python train.py --n_layer=16 --d_model=384 --n_head=4 --n_kv_head=1 --head_dim=64 --d_mlp=1024 --vocab_size=7994 --activation="swiglu" --norm="rmsnorm" --norm_place="pre" --norm_eps=1e-05 --positions="rope" --rope_base=500000.0 --rope_fraction=1.0 --qk_norm=true --attn_scale=0.125 --bias="none" --tie_embeddings=false --parallel_block=false --init="normal" --init_std_qkv=0.0255 --init_std_o=0.0 --init_std_up=0.0255 --init_std_down=0.0 --optimizer="muon_variant" --lr=0.00236 --lr_mult_qkv=0.5 --beta1=0.95 --lr_head=0.00756 --grad_clip=0.5 --warmup_steps=146 --schedule="cos" --final_lr_fraction=0.0 --batch_tokens=131072 --seq_len=1024 --doc_mask=true --train_tokens=803400000 --steps=6130 --dataset="wikipedia_en"
Each number is 128 + 32 x the weight over its row's rms, rounded and kept within 0 to 255. Layers, rows and columns count from 0. The size above them is the row's rms in percent of the matrix's.

# layer 12 attention query, 256x384, rms 0.0474, rows 11-20,74-84,138-148,202-212, columns 0-127
size [ 70  90  83 121  94  96 107  88 100 103  74  54  70  57  97  80 117 122 105 119 114 117  96  81 109 122  84  75  79  70  76  75 134 107  92 159 106  79  72  66  69  62  61]
[[141 145 145  64 139  56 207 141 131  74  79 107  96 137  67  91  95 142 129 149 124 152 110  97 113 191 116 140 129 101 153 138 134 174 174 206 102 176 120  96 193  55  89 126 103  83 137 161  42 139 114 132  70 133  96  95 151 162 157 141 156  59  94 122 131 128  50 146 103 128 147 109 106 165 131 129 127 178 147 129 116 131 139 114  74 107 106 130 138 121 104 147 131 167 129 124 129 158 198  95 125 186 101 152 104 128 132 137 151  86 143 129 159  67 118 128 114 120  79 122 133  51 131 106 162 123 135 158]
 [123 144 145 140 183 145 131 153 163  48 160 165 118 116 116  82 123 139 163 114  85 144 136 116 143 157 142 112  77 118 136 127 141 160 160 190 176 175 113 120 127 142 146 142 109  99 124 144 157 114 156  79 168 151 115 144 133 104 110  89 135 162 103 127 180 195 148 159 141 116 129 136 126 168 176 164  89 112 197 125 180  82 131 167 141 131 101 125 111 154 101  98 109 159 102 142 100 124 113  83  95  89 117 130 177 164 154  80 100 118 138 166 145 117 107  85 191 144 202 116 143 108 132 152 149 114 147 111]
 [165 154  76  77 136  96 126 105  92 116  41  84 145 114  89 125 121 133  94 134 128  97  94 124 135 132  62 104 181 104 126 186 185 139 108 140  97 115 158 140 151  92 126 141  62  97 117 150 117 167 143 134  79 110 163 118 185 138 113 152 176  92 123 139  88 123 142  84 112 127 145  97 102 137 112 145 168 183 135 105  95 104 128 100  83 114 105 131 161  95  88 188 118 149 101 107 148 167 150 103 159 142 136 125 116  92 119 131 147 149 162 123 150 125  80 137 127  53  89 103 127  73  98  73 118 163 141 154]
 [139 164 132 104 118  90 162 106  84 122 108 166 174 136 153 122 144 109 123 144 140 160 179  90 132 114 125 113 156 143 136  89 105 119 196 118 117 132 124 111  76  41  49 118 145 167  35  94 128  68 159  89 139 159 137 143  99 143 131 126  82 121 141  72  95  85 128 122 166 113  69 181 131 131 152  62 115 114 108 174 136 123 177 163 134 189 149 120 133 126 104 142 121 116 202  90  93 140  99 160 143 133 100 143 142  89 161 181 136 154  71 136  71  98 164 116 140 121 128 150 131 144 112  79 104 135 139 104]
 [131  86  72 151 145 137 145 107 136 117  61 156 143 110 106 133 151  95 160 115 168  84  85  58 141 112 106 125 125 135 123 186 152 117  58 200 101 148 174 178 123 134 179 113  71  80 137 177 177 165 113 126 131 124 140 101 143 162 108 169 154  76 130 126 122 154 180 151  93 147  73 125 103 133 119 186 106 148 133 135 121  98  98 131 126  75 113 117 160 103  94 171 111 116 119 153 125 138 148 127 124 125 149 128 102 147 134 173  97 158 122 128 186  72 107 119 124  65 172 102 138 122 118 183 157 160 134 157]
 [109 130 102 123 129 140 164 134 142 152 174 171 155 115 126 100  96 135 175 199 197 141 162 110 135 175 104 118 109 131 138 171 126  86 118 137 156 112 147 142 148 174  98 151 144 129 144 144 121 138 151 103  56 132  97 136 135 190 129  88 143 152 148 108 116 136  84 137 188 122 203 116  60 121 143 170 161 117 129 182 104  93 100 138 140 168  93 127  96 138 135  97 144 142 126 128 195 129 132  58 131 119 150 145 131  98  97 106 167 148 144  95 138 140 102 144 124 156 159 106 139  70  78  88 136 144 120 105]
 [124 154  82 110  74 108 138 113 165 160  72 115 120 202 136 188 155 122 108 169 147  99  92 109  75  54 136 123 145 125 121  78  87  98 115 193 122 109 148 157 182 111 133 125 116 134 173 144 105  61  84 117 167  91  84 137 157 156 131 150 150 154 128 145 126 153  72 136  93  86 145 100 140 112 150 185 164 136 176 113  98  65 148  99 126 111  71 110 139 124 155 140 121 168  94 137 148  68 117 105  81 143  99 118 129 136 144 138 129  85 148 108  99 138  81 115 107 141 160  74 112  93 176 125 101 155  85 100]
 [148 101  91 148 127 192  18  75 147 150 149 165 140 181  90 136 128 145 114  95  88 106  86  88 169 125 141 106 154  73 133 164 121 151 130 143 134 138 103 110 182 129 169 137 139  86 113 113 107 118 127 152 118 104 132 187 106 158 106 133 133 130 184 161 151 122 179 135 156 108 102 145 120 122 199 180 140 122 181  88 155 137 102  85 142 142 146 162  85  92 167 159 111 111 130  57 109 123  99 106 179  95 131  75 152 166 155 151  91 107 114 144 129 144  74  59 112 165 122 113 178 205 134 154  98  95 147 185]
 [140 111 141 169  97 139 197  99 100  88 103 103 170  80 140  82 140 124  96  72 102 174 148 163  87 123 130  78 103 108 141 176 188  92 120 158 151  98  73  96 217  50 156 143 155  96 141 174 105 122  58 139 157 156 152 151 159 131  84 177 160 134 103 131 122 164 132 134  70 109 182 165 152  74  84 117 133  99 153 166 116 175  96  95 102 100 120 125 102  96 120 121 125 111 173 100 117 141 172 157 157 124 163 141  79 127  82 126 152 156 184  72 181  98  84 129 130 143  88 144 110 204 120 181  96 173 114 218]
 [109  98 132 132 136 148 120 149 113  90 127  96 115 122 112 117 109 153 135 189 126 147  61 183 149 110 111 110 159 131 162 144  69 126 168 129 191 112 152 148 151 153 126 146 183 125  61 106 142 172 100 120 114 120 102 136 149 128 121 135  91 129 160 136 167 123 155 102 123 160 142  64 139  79 119 113 177 151 107 158 144 111 161 108 138  74  85 126  78  79 202 123 147 154 150 125 145 136 135  59 131 144 132 174 112 162 131 114 127 117  55 131  99  90 111 151 114 102 113 144 112 102 174 209  96 114 142 169]
 [154 110 102 111 143 125 141 133  97 185  96  72 147 131  88 157 161 138 201 184 104 128  92 177 179 116 161 113 142 134 198  87 129 211 171 208 117 170 121  53 100 114 163 160 131 128 117 108 130 180 192 137  94 124  99 117 173 181 156 118 125  58  60 179 135 199 175  80 126 230 185  76 132 196 123 212 141 138 164 124 150 137 149  96 113  95 157  94 157 159 130  71 135 187 103  90 120  94 169 137  85 121 147  91 128 161 144  89 170 140 130 118 112 119  80 101 119 134 114 114 100  88 140 125 163 151 134 151]
 [153 111 154 103 155 110 167 147  99  32  60  92  98 139  84  87 172 128 117 108 104 163  80  78 141 157 103 131 140  87 177 134 171 202 115 152 149 162  97  83 158  58  68 137  83 113 134 114 102 107 129 139  55 101 115  64 161 162 134  90 140  74  96 119 117  72 111 140 160  92 108 106  96 196 152 140 110 153 140 126 171 109 129  76  89 117 128 122 152  89  70  92 181 149 125  84 132 203 156  96 147 151 100 117 129 113 107 185 170 114 148 172 136  97 104 150 140 120 131 106 136 102 121  53 140 117  81 122]
 [133 134 114  55 223 147 176 132 150 124 151 126  88 146 103 124 157 159 154 118  93 124 116 141 153 112 160 143 110 139 148 111 178 148 114 129 140 138 137 115 126 125 211  99  86 145 143 119 133 138 172 141 143 134 126 126 158 141 174 109 123 160  93 165 153 169 145 178 129  83 177 118 128 165 108 143  88 157 156 175 100  70 135 134 136 133 140 146 142 159 161  84 169 137  69 152 107 112 146 120  64 136 120 123 137 178 111 212 138 164  81 136  82  44  85 120 196  87 152  72 107 138 137 145 139 108  80 160]
 [163 125  99 119  88  86 104 145  96  80  43  78 130 139 104 113 147 124  98  95 115 100 108  42 131 130  54 132 172  58 124 157 156 174  73 133  91 145 129 105 189 116  44 147  83  80 133 119 103 140 133 136  58 100 124 102 197 173  58 127 185  63 109  79  96 106 160 109 159  85 125 133 123  93 144 198 130 145 138  99 127  99 135  80  89 121 116 132 157  82  54 157 121 109 152  80 118 190 149  83 128 169 130 133 131  80 127 132 175  60 190 152 170 132  93 147  91  82 112 144 122  79  94  30 107 139 121 108]
 [202 128 111 105 145 122 112 117 137  94 121 150 200  88 156 105  95 113 109 125  89 129 159 142  87 145 131  94 131 135 124  62 119  92 197 148  84  74 151 169  98  82  82 104 109 127  48 115  98  92 155 136 160 100 108 168 144 119 177 119 128 137 140 101 105 101 143 125 118 127  94 191 108 135 104  48 125 135 135 130 124 144 148 161 150 168 110  89 118 188 135 162 149 137 166  81  98 122 102 130 149 149 112 143  87  69 151 203 117 125  57 113 122  92 161  84 126 157 150 159 108 151 121 111 111 116 138  74]
 [117 174  78 108 156 126 129  56 155 145  58 105 106  95 110 161 199  71 126  89 102  86  92  46 151 108 114 126 105  98 144 143 151 128  55 179 104 137 172 151 170 180 166  97  60 105 137 144 105 173 116 116 164 112 112 117 206 188  99 166 178 174 156 167 175 171 134 121 126 153 100 130 133 134 113 194 105 111 133 164 125 103 107  87 153  99  97 140 123 132 134 158 101  57 143 102 121  89 156  96  71 121 131 151 122 149 141 134 120 130 157 130 166 129  94  78 121  70 167 108  58 108 118 168 132 151 100 135]
 [126 164 114 108 138 133 182  89 129 132 148 172 146 143 116 110  95 135 208 142 144 169 169 113 130 171 120 118 104 143 109 189 109  87 139 193 108 103 140 125 136 183 106 164 131 128 162 138 104 123 147  95  93 138  91 159 154 174  99 127 161  94 132 121 135 167  68 142 170 125 200 145  86 124 139 126 181 107 119 134 132 130 119 116 150 167 101 124 147 210 112  93 114  91 138  98 198 121 150  79 114 149 156 172 138 121 133 143 160 143 115  86 142 159 131 141 148 140 134 108 117  49 100 101 116 157 126 121]
 [132 181 119 175 110 112 123 118 200 134  98 142  98 185 152 167 157 131 122 164 141 140  80 133  50  84 120 100 170 119 117  82 129 121 103 206 118 126  95 172 163 131 133 110 135 104 183 154 117  76 103  95 125 118 113 134 135 123 141 181 122 140 157 130  96 149 106 144 113 148 127  27 165 106 180 177 107 115 177 117 104 113 205  90 127  98 109 138 124 146 157 160 160 218 103 144 146  93 140 106  85 149 137 100 139 153 159 111 103  89 115 131 148 112 131 111 113 126 167  80 102  80 145 129  77 103  94  83]
 [155 141  87 170 176 184  69 100 164 151 140 167 173 144 135 157 147 177 147 107 111 102 104  94 162  76 175 110 125 115 103 179 142 148 122 150 122 139 114 167 123 180 157 147 119  99  89 123 100 114  77 118  86 140 142 208  87 130 117 132 167 131 176 150 109 100 161 111 114  90 152 117 174  97 158 133 166  63 158  72 183 122 157 140 136  65 157 106 118 150 167 123  89  99 125  69 106  98  97 110 150 130 149  95 138 173 167 159  30  81  96 106  84 189 137 141  88 122 158 135 147 145 143 119 102 149 122 158]
 [137 142 145 138  78 117 167  71 145  58 150 126 179 115 113 120 175 161  81 133 161 141 162 159  85  99 117  84 112  82 123 173 197 121 119 100 175  54 126 119 183  57 113 118 148 117 148 166  90  97  91 121 103 147 166 126 166 127 100 216 139 113 125 144 150 192 109 117 101 118 143 112 165 104 130 139 132 127 120 164  96 170 129 146 116 102 152 111 110 105 150 141 136 150 174 134 163  93 185 164 144 142 109 125  66  71 129 109 149 172 173  67 171 124  60 131  89 122 128 166 179 246  75 145 114 163 148 175]
 [113 116 177 100 109 121 152  82 125 109 146  71 141 132 122 150  62 114 119 163 144 136  88 192 183  90 106 116 118  78 150 136  92 137 187 119 171 147 108 128 136 126  99 142 185  88  75 158 142 158  98 108 145 175 138 126 139  77 126 151  90 140 156 121 178  91 179 143 170 115 156  72 150  67 132  86 130 141 125 148 161 121 159 134 134 117 112 137 128 109 177 110 150 144 107 133 103 112 121  78 125 128 150 164 114 124 120 142  99 121  55 132  66 118 146 158 135 136 126 127 156 110 195 206 116  90 138 199]
 [ 98 147 141 135 134 192 135 152  76  99 124 140 139 151 108  95 133 101 117 158 134 100  74  93 140 142 104 150 133 132 101  88  95 119 148 160 109 126 126  70 152  89 153 148 148 105 109 116 107 125 121 159  72 116 155  80 113 155  84  76 144  84  88 142 155 178 113 123 125 162 125 124 111 137 148 128 162 182 138 122 100 138 159 121  65 115 143  52 160 111 136 168 193 111 150 112 140 164 214 114  90  59 141  74  97  22 142 145 110 172 118 121 153 125 173 121 169 102 124  68  85 101 123 113  94 161 146 124]
 [148 108 143 110 102  98 103 191 118 171 126 144 140 118  96 103 168 142 109 121 137 160  93 157 160 123  87 116 142 154 125 189 201 164 143 121 140 150 134 165 122  98 121 131 131  71  79 101 149 206 183 111 148 128 170 119 127 105 111 119 127 135 109 103 100 127 109  99 107 143 146  68 157 170  92 101 115 188 106 140 119 125 131 121 152 124  92  75 118 144  97 113 135 146  54 169  86 132 146 144  90 138 109 188 120 166 176  98 127 198 113 125 103 152  35 146 119 103 137 168 164 117 185 116 141 153 141 111]
 [130 145 140 123 146 190 167 181 154 112  96  72 112 138 113 119 141 114 192 146 198 170 105  85 100 143 147 132 120  96 105 119 103 111 188 139 153 151 103 115  73 116 161 137 157  84 111 188 137 110  83  96 153 142 170 128 131 122 150 107 192  98 156 142 144 175 123 142 168 178 113 144 114 141 189 101 119  66 124 153 141 102 181 112  86  89  58 139 139 203  63 117 171 140 120 142  82 143 129  92 121 179 141 183 156 160 122  93 138  83 152 164 137 127 175 108 159 149 134 153  73 190 134 127 154 104 143  91]
 [121  87 139 142 130 120  91 104 174 154 127 121 116  71  96 164 109  89  77 180 148 105 172 109 145 157  49 131 128 148 108 191 194 166  90 147 107 130 137 135 194  86 144 140  69 144  95 109 193 125 119 142 110 111 148 107 146 116  72 180  92  98 111 140  76 185 179 121  65 119 130 109 134 124 114 222 177 157 172 190 119  60  94 117 140 116  67  89 111 167 143 183 112 118 113 121 172 180 156  98 106 105 103 114  79 151  94 124 117 210  92 135 167 129  93 164 107 173 153  87 119 117 132 110  96 119 119 110]
 [186  69 115 151 121  86  98 101  53 153 121 144 173 115 144 131 120 136 167 118 148 132 116 127 162 120 124 116 172  51 161  70 133 139  65 111  92 150 152 131  92  75  69 140  90 128 115 141 128 115 147 113 125  94 107 171 112 138 142 183 204 164 163  62  94 127 148 117 162 134 134 111 174 122 152  96  95 148 149 160 164 116 107 158 123 116 137 184 124 144 145  76  81 130 143  61 119  90 110 147 109 129 115 158 118 108 114 180 162 143 173  89 175 131 107 151  85 111 144 109 141 147 137 177 169 126  57 127]
 [ 79 127 128 151 108 101 111 132 183 159 105 157 141  85 110 120  97 126 146 105 181 115 141  76 165 129  99 106  97 116 136 119 145 146  90 157 109 132 100 221 126 139 129  73 123 139  75  70 109 105  82 134 114 119 153 120 138 120 153 198 152 142 102  91 147 171 126 164 107 128 102 102 106 140  75 171 138 140 106 129  97  57 110 127 131  60  72 102 173 126 128 169 147 148  97 141 134 160 130  69 128 127 152 110 104 129 110 146 123 167 120 162 111 134 176 109 110 127 154 130 131 122 167 117 114 165 147  94]
 [152  44  41  51 109  84  94 122  94 121  86 180 135 149  83 136  78 117 141 150 168 146 153 118 138  97 141 144 144 164 168 109 139 104 136 121 108 119 127 138 138 203 145  96 115 171 123 177 118 112  83 115 101 131 139 131 111 162 123  78 131 146 149  92 106 140 104 156 171 190 120 139  99 107 149 164 137 110 163 191 106 110 109 124 175 117 126 106 163 160 105 168 123 204 153 140  93 121 125 159 107 166 123 134 172 131 120 120 159  50 116 115 137 117 142 120  91 152 174  69 149 156  79 138 118  79 173 141]
 [153  87  94 148 109 152 193 164 137 168 111 123 131  97  49 120 112 103 111 124 114 144 114 161 169 162 127 194 137 108 110 186 150 145 126 168  88 148 154 208 193 115 116 100 124  99 193 121 158  97 171  91  81 129 160 139 131 121 177  77 110 105 104 155 122 117 165 164 166  76  65  64 134 101 144 183 166 225 131 151 114 118 134 126  98  98  62  96 124 159 143  97  96 174 132 187 177 179 152 146 121 103 133  94 116 144 135 124 123  75 113  84 113 170 107 139 134 107 128 122  92  98 143 117 127 132 144  95]
 [172 180 110 124 101 125  85 118  96 174 101 166 122 145 153  97 127  67 196 158 131 108  70 151 112 107 122  46 144 167 203  91 135 156 137 169 102 173 147  90 125  98 164 120 133 105 106 111 124  90 177 101 126  89 133 159 168  39 146 127  78 104 151  57 142 108 102 122 115 153 146 115 165 112 217 135 148 132 136 116 148 164 129 131 131 146 170 226 133 125 118 131 101 122 117 105  76  99 116 132 171 124 179 140 194 104 140 157 162 121 137 105 116 162 141 157 105 136 121 137 167 137  95 146 130 102  95 117]
 [ 90 122 132  96 160  84 186 123  86 121 135 192 184 167 127 125  45 121 147 139 127 154  96 132 147 146 168  86  82 109 113 156 147  78 157 159  58 149 177 165 124 125 141 130 101 115 148 180 142 110 134 121 142 110 147 139  87 153  82 169  96 138  62 129 170 142 127 110  68 153 118 129 129 158 161  97  96 101 185 141 178 114 178  77 140 108 138  99  89 142 119 142 103 128 106 149 133  95 158  95 114 142 147 169 118 104 133 184 161 187 127 215 144 175 110  92 128 123 170  88 107 126 160 175 120 203 123 130]
 [116  97 197 147 151 172 156  67 112  97 104 109 126 117 156 133  83 131  96  99 177 121 123 146  93 113 142 120 164  72  94 109  70 120  87  94 115  97  83  70 154  87 156  91 172 118  93 127  95  97 144 193 115  40 140 126 129 142 159  77 127  77 136 158 112 139 119  85  72 188 120  90 126 148 126 154 122 171 123 142 124 174 133  66 142 120 127 149 106  96 146 147 117  96  45 108 159  74 104 152 162 141 114 128 128 143 135 158 173 142 122 146 149 164 128 128 139  86 134 107 129 162 138 182  76 107 138 118]
 [125 163 129 146 162 155  96 156 115 139 178 182 133 165 134 141 145 138  99 173 105 141 141  89 139 221 110 120 159 127 115 113 100 130 126 179 118  88 110 144 152 151 142 122  88  98 124 130 166 108 159 118 128 136  86 160 174 183  88 128 105 183  97  95 114 158 154 129 117 164 195 143 149 162 161 140 150 127 137 130 124 100 153 109 123 126 122  73 133  72 146 140 189 113 123 119 124 115 134 144 179 108  79 105 118  96 112 138 100 122 158 193 139 101 179 130 136 130 114 146  83  46 128  98 109  89  84 166]
 [101 127 172 138 126  80 173 155 108  83 116 129 133  87 107  69 132 125  92 161 166 137 141 140 117 140  83 184 168 134 114 180 126 137 167 130 121 131  82 137 140  80 125 153 123  85 103 159 182 128 127 143 133  83 121  97 145 110 102 142 116  80 186 203 107 145 134 141  89 111 146  90 114 115  95 179 162 127 111 165  88 153  88  85 116 105 122  78 130 110 169 142 132 161  52 158 135 143 145 125 115  65 193 114 142 162 181 118 150 145 156 117  76 119  83 146  96  95 123 155 142  94 153 111 112 114 150  96]
 [102 146 138 144 121 147  93 151 146 138 164 178 143 130 100 236  79 170  90 105 192 142 115  98 153 109 167  77 157 194  96 116  70 153 156  83 144 124 180 152 130 160 122  59 164 105 147 176  96 149 108  70  70 123 188 163 110 152 119  68 118 105  93 173 137 199 126 142 136 120 115 161  85 125 199 145 119 145 160 151  98 100 114 155 159  94  89 149 139 202 137 174 145 146 107 118 161 132 197 208 173 102 125 134  96 144 133 144 103 116 120  95 123 131 137 108 195 130 189 120 123 103 124 140 111  93 101 103]
 [108  98 145 130 179 146 154 120 135 142 154  79 153  83  93  93 145 114 104 161 173 153 146 168 116 178  81 129 169 161 115 144 162 124 145 179 132 147 112 144 143 121 157 109 105 132 127 142 119 130 124 164  99 163  87 123 180 163 104 127  95 145 139 137 127 154 138 124 112 197 208 107 153  90 106 165  86 162 134 164  94 115 196 126  88 103  46  43 154 122  99 152 142 165 138 139 156 182 164  90 141 130 107 157 114 154 101 107 151 199 116 160 151 133 136 121 151 146 150 129 105  88  97 100 158 169 131 114]
 [153 117 137 146 136  80 169 147  62 165  94 183 164  91 141 145  75 151 149 114  97 160 110 125 134 104 152  80 122 109 159 140 100 139 105 101  41 147 131 177 137 132 132 154  93 118 213 133  81 182 152 117 175 107  81 135  88 110 175 136 162 131  69  89 102 127 155 183 181 112 144 210 177 136 111 109  92 148 125 120 167 187 121 175 119 135 171 109 127 125 113 134 131 138 183 104  92 149 131 155 142 105 135 113 115  69 124 142 113 105 183 165 179  93  84 117 104  70 128 156 130 134 136 130 161 165 116  75]
 [109 128 114 110 113 129 146 153 163 169  66  89 131 137 132 181 160 128 135 158 179 177 118 109 128 148  99  83 121 156 118 166 107 130 131 177 102 125  98 138 113 146 112 125  87 142 145 104  75 140 157  55 106 114 158 122 176 119 121 137 108 147 105 137 136 109 171  74  85 175 147 112 159 143 101 130 141 110  82 150 103 101 159 115 156 110  59  68 186 119  95 104 114 179 106 179 131 114 137 135  63 123 136 161  95 147  97 154 137 166 200 125 100 139  86  75 162 134 115  81 116  74  98 114 201 142 137 124]
 [137 121  76  15 114 157  99 133 148 140 127 118  74 158 138 156 187 128 151 111 104 120 176  89  79 107 136  92 139 156 113 120 112  98 197 108 122 151 155 175 150  97 170 163  83 153 102 145 149 100 178 151 171 123 109 171 110 142 122 171 118 157  81  92 134 116 127 120 201 169 138 143 148 114 128 149 167 118  92 151 150  61  76 112  93 142 129 125 111 108  82 116  98 104 122 107  91 113  81 154 113 162  96 147 115 144 111 117  74  91 136  43  65  79 118 107 105 126 119  81 144 144 103 111 147  93 115 105]
 [100 170  96 112 132 111 155  91 150 116  90  86 115 158 107 158 142 104 135 126 145  96 140 140 123 192  96 166 175 142  54 154 140 147 123 177  78 103 168 143 170  96  96 122  42  68 115 121 120 126 103 144  90 131 141  94 152 181  82 137 111 158 133 174 133 157 185 148 120 165 153  60 163  84 157 121 159 172  88 213 124  90 113  74 113 168  95 118 157  87 124 154  84 137 109 149 109 140 132  71 128 121 180 112 110  89 160 106 146 130 167 157 119  33 113 162 159 122 169 116 116  87 184 134 167 152 135 108]
 [138 114 127  52 164 100 160 201 116 161 175 149 131 176 107 130 181 166 119 158  70 165 120 136 130 150 106 123 116 106 140  85 148 153 117 141  68 146 120  87 139 131 202 127 136 138 142 155 103  99 179 109 102 128 156 103  89 143 115 119 120 127 156  23 162  42 116 164 177 100 149 145 125 189 151 149 152 175  89  72 188 146 143 116 117 138 148 158  99 149 182 112 139 195 174  74 114 127 101 137 178  97 158 147 177 113 173 135 143 111 124 113 100 164 132 113 143 176 163 211 113  94 105 147 146 113 152 112]
 [118 142 115 186 148 124 178 174 119 157 125 136 172 127 147  39  67 168 128 105  95 117 147 126 117 108  91 142 127 155 160 113 106 112 148 144 174 159  98 131  96 106 138  80  72 132 132 200 128 122 135 122  73 111  90 160 161 102 148 149 202 157 126 183 170  98  82 112 100 121 164  71  91 138 178 146 123 142 132 120 111 199 231  76 119 109 108 113  81 150 113  96 156 159 116 186 128 129 180  86 149 108 143 173  78 145 115 123 190 153 139  90 177 144 169 118 144 122 163  83 107 133 126  69 116  78  99 140]
 [ 80 160 159  90 104  99 199 154 121 135  85 148 123  90 148 145  90 185 165 143 127 182 108 150 171 109 181 144 135  82 133 168 113 125 106 139 104 148  80 132 130  89 128  97 155 171 133 143 124 106 122 134  68 150 120 140 156 108 133 100 138 110 169 173 191  97  80  78  83 151  75 139 126 114 154 131 142  86  88 146 118 132 179 198  98 129 106 116  90 132  62 143 148 140 111 147 126 140 149  72 135  67  98 166  70 138 138 152 168 173 127 114 126 122 108  85 173 181 120 114 133 116 109 135 155  84 169 132]]
# layer 12 attention key, 64x384, rms 0.0472, rows 10-20, columns 0-127
size [ 75  84  63  97  83  96 109 114 104 117 117]
[[182 161 161 144 128 194 117 128  94 130 141 113 161  52  74 106 117 170 134 165 139 129 115 181  95 146  99 170  83 189 107 166 106 101 114 116 163 113 133 140 117 155 139 128 140  87 193 174 107 123 145 107  31 152 157 173 116  69 131 138  63 174 117 167 104 143 124 123  79 121 154 137 105 148 108 141 147 129 123 133 159  72 140 152 126  88  55  66 175 176 170  97 101  82 110 144 166 143 171  93 131 110  81  83 117 169  82 113  94 157 192 149 110 155 102 100 208 121 129 120 159 110 113 115 161 149 157 153]
 [ 86 105  51 138 155 181 135 156 117 146 127  94 168 109  53 119 112 160 155 157 127  96 141 129  94 125 108 106  80 147 122 161  69 163 113 187 143 158 167 128 111 131 169 134  81  97 123 117 174 158  92 100 113 140 142 132 139  87 131 128  93 113  81 130 165 132 166 123  92 137 121 110 127 150 144 122 154 137 131  84 115  75 185 127 135 110  68  46 176 130 134  78 136 121  97 184 151 136 156  98 113 125 152  84 129 178 124 156  67 114 199 159  87 123  92 145 156  85 111 114 115  95  94 133 135 128 128 168]
 [160 129  66 108 122 178 126 134 150 169 134 184 121 116  69 118 121 168 132 159 137 115 112 129 130  88 139 154  70 134 179 121 152 103 151 159 159 136 117 172 110 154 186 143 197  95 165  10 103 121 136 191 146 117 119 123 120 144 163 165 152  96 151  82 129  98 142  55 148 155 102 123 100 122 137 137 131 143  55 107  86 102 200 152 102 145 134  53 164  72 129 135 124 192 145 134 119 128 123 131 121 116 116  89 126 126  79 123  92 139 110 139 120 110  46  90 183  85  91 133 140 124 108 128  85 141 176 133]
 [ 64 136  93 149 185 158 111 143 151 162 129 100 161 147  81 208 112  82 155 149  98 104 128 143 143 122 109 137 148 150 142 119 149 134  91 203 119  99 129 109 132  88 158 145 127  88 135 137 138 154  91  94 162 136 145 100 167 126 130 152 131 119  92 141 169 138 146 195 127 172 101 102 157  94 182 133 155 174 178 145  66 122 141 135 136 126  85  83 115 155 114 157 126 197 117 199 120 138 177 147 148  88 180  81  52 128 116 132 155 129 134 169 156 136 104 128 142  95  88 134  66  69 141 158 129 160 187 180]
 [143 101  99 108 153 168 133 105 133  72 123 112 124 160 114 155 194 138  83  97 134 125 164 127 119 147 101 121 178 135 149 128 141 127 194  85 117 148 146 123 124 137  59 146 145 147 100 137  93  83 106 142 141 179 252 116 118 117 178  72 164 143  91 131 118  91 140 102 165 183  88 130 114  68 115  62 117 156 124 148 124 109 101 113 148 116 147 112 125  97 107 132 172 146 164 176 116 107 153 134 122 163 130  86 103 100 149 160 173 135  71  78 136 145 182  81 134 156 116 142 110 112 122  54 128 178 180 141]
 [100 166 117 142 142 188 103 109 106 171 122 120 129 163  84 131  93 120  63 128  53  98 108 103 122 135  89 106 156  70 109 110 186 117  92 133 124 128 164 120 178 148 169  72  54 142 120 143 132 116 124 150 133 145 197 161 152 152 156  94 130  83 105 169 126 116 161 150 112 143 163 111 118  71 103 179 135 100 132 135  91  99 124  74 135 100 118  39 153 174 148 104  68 128 135  92 170 153 139 167 149 110 165  56 114 209 143 123  98 164 157 101 146  83 122 160 112 128 138 136  93 136 108 150 135 119 193 140]
 [130 140 137 204 176 118 156  96 134 132 147 134 180 204 138 170  34 111 147 132 121  95  78 113  88 150 134 185 163 154 188 111 101 126 138 132 170  96 101 101  99 212  88  75 193 148 149 149 107 141 103 117 186 165 113 164 147 189  61 126 128 154  95 117 131 167 124 174 135 162  80 103 123 132 171  89 115  92 128 114 100 138 150 109 111 127 127  88  90  76 164 176 115 131 101 152 119 173 163 101 131 142 175 183 118 152 145  99 126 117 121 100 126 124 137 173 163 140 124  40 144 131 169 128 110 159  97 170]
 [120 148 116 125 124  56 147  87 105 140  77 122 104  83 126 164  75  56  90 154 179 129  95 153  64 129 149 134 138 145 110 105 112 122 142 147  63  55  78 127 121 161 117  84 170 169 114 166  94 146  80 136 118 120  52 109 105  67 105 181 117 117  87 193 101  62 176 186 102 114 159  53 123 108 113 136 189 139 105 154 133 189  82 103 127 159  91  83  81 127 174 119 104 151 120 137 149 160 148 157 142  93 178 132 104  90 108 100 154  79 131 111 172 165 120  82 125 123 103 131 151 137  94  88  91 176  99 123]
 [ 74 155  84 173 104 147 149 139 141 143 123 157  93 125 107  79  99 111 130 150 146  90  90 169 184 167 148 130 125 139 120 122 113 150 157 146 185 145 139 154 119 146 135 169 126 167 105 163 123 147 149 142 155 135 189 180 160  56 101 123 112 122 193 141  82 139 109  86 141 147 142  87 155 143 156 136 107 114 132 161 163 143 128  56 119 153 166 158 114 101  89 145 131  57  73 123 128 103 182 102 128  75 135 125 161 218 166 174 128 104 109 165  79 130 152 178 115  95 108 153 179 147  90 139 126 111 161 108]
 [ 99  64 167  84 162 133 125 124 117  73 153 111 153 104 164 123 144 153 125 105 184 156 102  75 148 116 167  96 150 137  47 155 173 195  91  83 172 100 127 155 183  90 120 136 148 165 107 159 123 129 144 147 116 141  93 147 115 181 137 123 150 128 172 124 167 148 160  59 142 104 157  77 104 169  96 125 140 151 115 186  93 174 106 118 107 116  77 112  67 124  99 174  63 145  75  78 104 142 155 153 105 140 178 141 106 105 131 128  96 141 137 106 156 149 100 145 102 160 111  79 149 166 136 118 155 157 167  64]
 [ 68 166  94  79 121 142 155  71  75  72 156 152 108 167 134 120 122 130 161 110 131  89 151 222 174  65  98 127 125 100 153 133 144  70 153 123 155 129 132 107 182 177 114 174 166 144 115 130 139 175  75 104 129 107 191 150 135 134 130 142  92 119 121 118  93  99 187 179  88 106 179 144 129  92  98 128 155 219 122 142 193 119 124 121 120 120 118 120 135 156 173  81 133 105 128 170 132 111 122  82 127 113 131 127 138  84 143  74 151 167 121  77 142 119 131 164 140 189 176  87  97 155 101 114 119 163 157 132]]